Weights of a small GPT-style language model, trained from scratch on English Wikipedia: vocabulary 5941.
Each number is 500 + 40 x the weight over its row's rms, rounded and kept within 0 to 999. Layers, rows and columns count from 0. Numbers have three digits each. The size before them is the row's rms in percent of the matrix's.

# layer 4 MLP down, 64x256, rms 0.118, rows 0-63, columns 64-127
101:481461492481550483546508528413473521521513544417558459470522558463553518519480539474478479567494505436506436580519515544518515411535447531551520557455533451556469485440457483537500462575463447
100:520440456476431514477511590543498507535487558541498505443555443486519489570486579538499481443491534488506536455464471485500478542516525484448447537428513456517528513539445448526474535498510538
096:515463484503525543490472489434524450529446479472517511550473509454448533557490524516450476570461538495514530479482510489439482516413518552437530477529520463538506534542510528490550487585569561
099:473494486515556459427532483530479496464490426456542467516480508507435531484489516544599528543499472441485504447527508440509490583430419573477461535472529489518546516457514458495522446487533535
095:477470516533513528435428500506422487480521502428530434534563523460466455481508536511498473554530559534450463537519537541497600447531518541463500507471454519474462459505478457537476562458500478
095:444506440553536528509468555484456567521437512541562503584548467458478512566456499439463506554446517517420480471571433453499483427464473506508487497445443527540464468452495575490426470566468503
107:500467523477516417446474567496437520456506530550491543490536492546554489484501483509498519523484448485464450605529486478454541557509481468408485502469483458484414443498489550502472492560576514
100:492442567478496491563488537462580535451538481486472544514490504483560587537481550558511439507565440575488488456485533476513506502508470497516527465473541456517404481514475468482485539483477517
102:455510483560490514508537482407554477521418478546501543397464480509495523526444512496508493459527491503451576435522413468500497450459521473495425425466483491556485516498500424500561515505432493
101:492563477451403494571535518567468567550491528549509491536544429454526567511566478563533479450500507524497522569484502536557600441482438481499470505507419457465539514521532579387468417509531530
102:431467468475434572505526451540554515524524473500555490588479511461540528539423431412491511518495612447451537498583548476489463504468475509481591491466532530527552471526539564484496510538468475
106:519570538556482539462526508558517461558553516554428516563519505500436521542543508452473493503467529482476524498577504537450532540503574545519535440482535525428428510444494500487525475497499523
108:547582461557521561527521470540560492497553486497463512556496595530521504581544491523481551541479491500448460540578510574465606502510520514503494460443561531424515483470495573511514490487487444
101:590551495542498514461509477472555390436534524487527514447517484516533516463577521500529535442438518501485448469491544548464498478504548527436519551492474476546480463565546444504542490526509540
110:479525522519561523469439456459418521463517445508472464503464501465557464489516513473557466469509564558413449534462527515487553579488442413529445553543412458569518469494519508582481521538562559
097:581505489487460480441507497459524585455478533534526522503465444532458509507507457471465508449429489471500433426471530449467424513533517505581486584463457480552503467499436497494440567502530497
101:419544466456517483511479528509510564546572571525507529500490511486474474456459526504498524537537507519516553585485409473503523499526438498523475467541428510460472487453406535490476553633499519
093:398532522506501554552504532523526511460487517544505479575521469483462506521427441436464468580437518439487499521554512454567494470515492496526462533504526456493575480537472451540416512483478495
093:503566567517526433537519458495452588449483544491512521505511517498508462528423521433532531533462518470539436509505527580533548395555483453497468462505512546495519486524510524465413471432471593
100:468479477462550541522472576552521513454555452507478460467450450508498491538496531618478494571507448531482498517408441507539496478488424516583504457532482520525484470532522511520474499512494476
105:486488473487471492494467514549472512478441600515514415494592493518448465433457481513476525539513503528546556414518496556485569618583587533581517479512442509444504545456520485477512487504481529
103:439506510453463477583508495522494531501475487580495493546447498482492498489550536568478610544503484456519501546529449435527482469516511514530450571520500540517456474461499537446486492537504463
094:538563529552532498478526490526451537519579443527501482490534566491559436457468469515496484532523492522468435466457479533488484527521498519573521484496430514489535550482446470489547565543474485
105:504580508506517529413510536503561485574505502450530530464537574481455490525467523508546506472462427490481457523534514481588459500469543541554493572476570535484570478508527491590512436433476487
107:553505546533481531573516442508550478561491519501473531466502507496459457562560526533482573496524531625443566470508464528470475617502532473501588453581510552393530537464495517453498446437532538
108:533571482544547487480512468543492497446517455478519556457510499457564527497494474552539486489467519448503533479425536477508551505510485440511626529387524466554505498572519501532516556454521461
083:493514534545481447493504492467478542466479456559500477500504455416543474425474498494534482482520453507499585450468493492562558477516461481528560572533472445490524517430485410494425522458410470
105:495507496509479466494513460588469513493484500419481489475448534508451513484489481521502494451504459483590481411434436483532461495489552423475485508490504491501459578549480485448560406473518447
092:465418498489567465553546498407506526484463529463499519479506516557468522526576481526478574478493493557515525532474496431533423517493527471480448493515497472481512503464496550567495455486473530
103:505478535601524562519475443508475493433454528508474521540440525532533512448464513490468485522536511479532491477446437486505534525597526415475519513497498552472489428542487467495466516562464478
106:476482510474493522508472555518472490497549416564555499507497507573511482573473458535514465433566565473461529538460501519520480459446474484485542510445569430497469493508458498536525543529493489
103:504483509483481438433473445496542495468504486462521533570446512506474517482551505540472487472495424555517522433478474516598492507483541483520446450483555494480518532508494506494500508560503538
097:476488484449476480492515478423550474442483537566494407439511472555390518466489463523460478521465519517529554496468455467501525410466455536521507542447456464477464495503512493558553461423559508
097:555498420529522444499520492556479559522583512534455529463485528521493472515582512526463507510541488506526491552525546501503570515536492569462501528502445514441563474535509471485488523463469499
095:511438442438461504523478421494497535475529477447479493543585534474459571453555526441504502454494496543527510576564481512509504513550543480498512514456508494530494514499546499521502544484560486
101:507536457453508530500479450539516477515518498591486564497492495438537481379466437453469487527554504460493533458504477532528535585466500513512561480514429457455509552526474465446545515541472548
098:429497541501541456529465448537499459490545487482431565545395570479480456529542523485511505481546461460514564507519573504482514431506509544517528513513507484532532444511536483441514558553507491
099:505541561560464504531490540547471442534469535564528481509482562474490552617503533490461443522515466487477467497515510489519478462424514484503547510507496507529504445568455547519519489499494510
102:435472479480490491527463543479518450497483473532512533558535425521522425493502515521510538491547474488533486457551469536522518552469514458521466610486505485483513555542486430484477518472510489
103:546530548475540530472529474473470491532524439520573515435489479464483494544469520430506445481531578443495506535499494541467346455517461519476538406500531508538543558554493552552523543553513485
106:529497575565468529550568531511567532539503545487465520501491552525448445489552528545583625501509512485592449448494524459484509587436565483555482500528490505432500504530516479521486464431528534
095:448504462509487524476517456499518509462549405511488438442519434454500490492524508515471522436538495506543523445529438413503503539570420508489508486537405498481509486488518492527539470446483480
102:520469451491554465480466509433490530534577410465476444531472443585559504440479506491486470495525489480521460528500473491464455461532465464463460500485533505498493435535582454529478474481611470
099:494521528503499558514425511474480540497507479406516530502471536509522488461545558510535569546566492533454569447556479485548468470495426508475547494566516588524520518496587570484488459522435483
099:422548482440510525505511573454542513499504497482500550456447469583528477522464447503542508512484499449484485515546524538513469530461581535461523498494523475510568462423490523483490432481454502
105:522525527499454462428469394571504475530532472446516458520466537505453511448514452517487547448531512461553505426462513557547567528470503529508466525572566462447509536513549523503544605435467519
097:478476501537526483461445532582453486524492489554482471545518476492479503509484481481489481508523478490549491592517517457531575458511571487498475555511541493526497477464587481510526512531514507
109:538400504540469424505518502616519497514458520560507501429572432481474480480491476504468539478511465476502489486470476437521463496487507510519452430589509500520524513491518486453458540467496489
088:464558506414502505519493484488504477501508521328540466494522439567521516536528521472537432444516460543519513582461497588418439491540537520505451481478526458575560527501476528571446476466444524
095:530514529534534606521449499540480485528438410491513544512512520581467518524538485440468524513467511503523512527578421509466525577486448535518493534479490527494467466506486492497496449524489459
103:521525457475445632540485482535530585504450479497465443506503460446458486568526525422510496495459556532530465478561538575387472491474602499463479527495521605530509534487515493472425512498496490
100:578419582568421414539487454460476457515451479453548528464536439491481534471450530586460522471553469517450523517505525498463432494430514442461488454477469483504501504467402500553432471527468563
102:523533501531446547491527493513570537453499486505508467513482497483542473471527505533526523481532564477501531488494547538506611561471456584474528416534549412468502573496492579540573472446495465
105:515462441429522450444515567469482516432546477445567460494458561488508506453509520427478533510543437438481470505484520524484467406531472510492451434518466510512443503462460480449534495470490462
109:484486471442545458445508530460476491487487533545539551441491483531544523416492472509444483521502439480521461545492520485453462524526534562535491544466551549475479493486473427481514526520494439
086:501481437519546433446532415443477556473485491535490488482545478500570491518516483482465499488486531475465453448451479453461485530542519522497484492464541543546575516506588468542514450511557435
096:521430520448584523432572533585497508508491510543462499447516475540446528481494390500466449536493521445481551591481523525541481516489533499443556499558552432498461530466525573457570481510476463
095:542421506507485467492493514441463422503478459521485557450493455476468542529568402536565497577402517545488514494505432513465471485527480434447482442490487521532465532511523556500499513523564506
089:483574479495521528417551413535453442514443509498500504476489560447565493438452537493534419460480555500534557506455540537447527567492520536521484499511478475481479436465470403562486551475559554
104:463433459417490477541513563540519535517511569481477523486428551537533555491461566521504498532475406494531482467428548444520457501431533424554523495501551557490476517483478446524550534430455500
099:535504545477492497552507584493460518516446549468514501503496500503526558398551531457513483545500527614449459457516587429564449440477517476440513432453509510537524562433495474478487469481468487
090:509564493470452495530451533510574509479507578470409385473507530487524472551532494436517510533444525523448442494508498554517545551513534514448476529476501473452458542520523547494486498382480539
106:519466514420529483486473512444490491544539465486535521369513490466484484365524482430476495510438440523541446562446529427440509428503509470467547468489472574494486480512490526526559514555492485
098:517551480500537542515525516466508487542554468451520502490487540541502502531456508466453459451545474532495470496472531592504456465497410493557474510519515509478534498474483469518536503449491474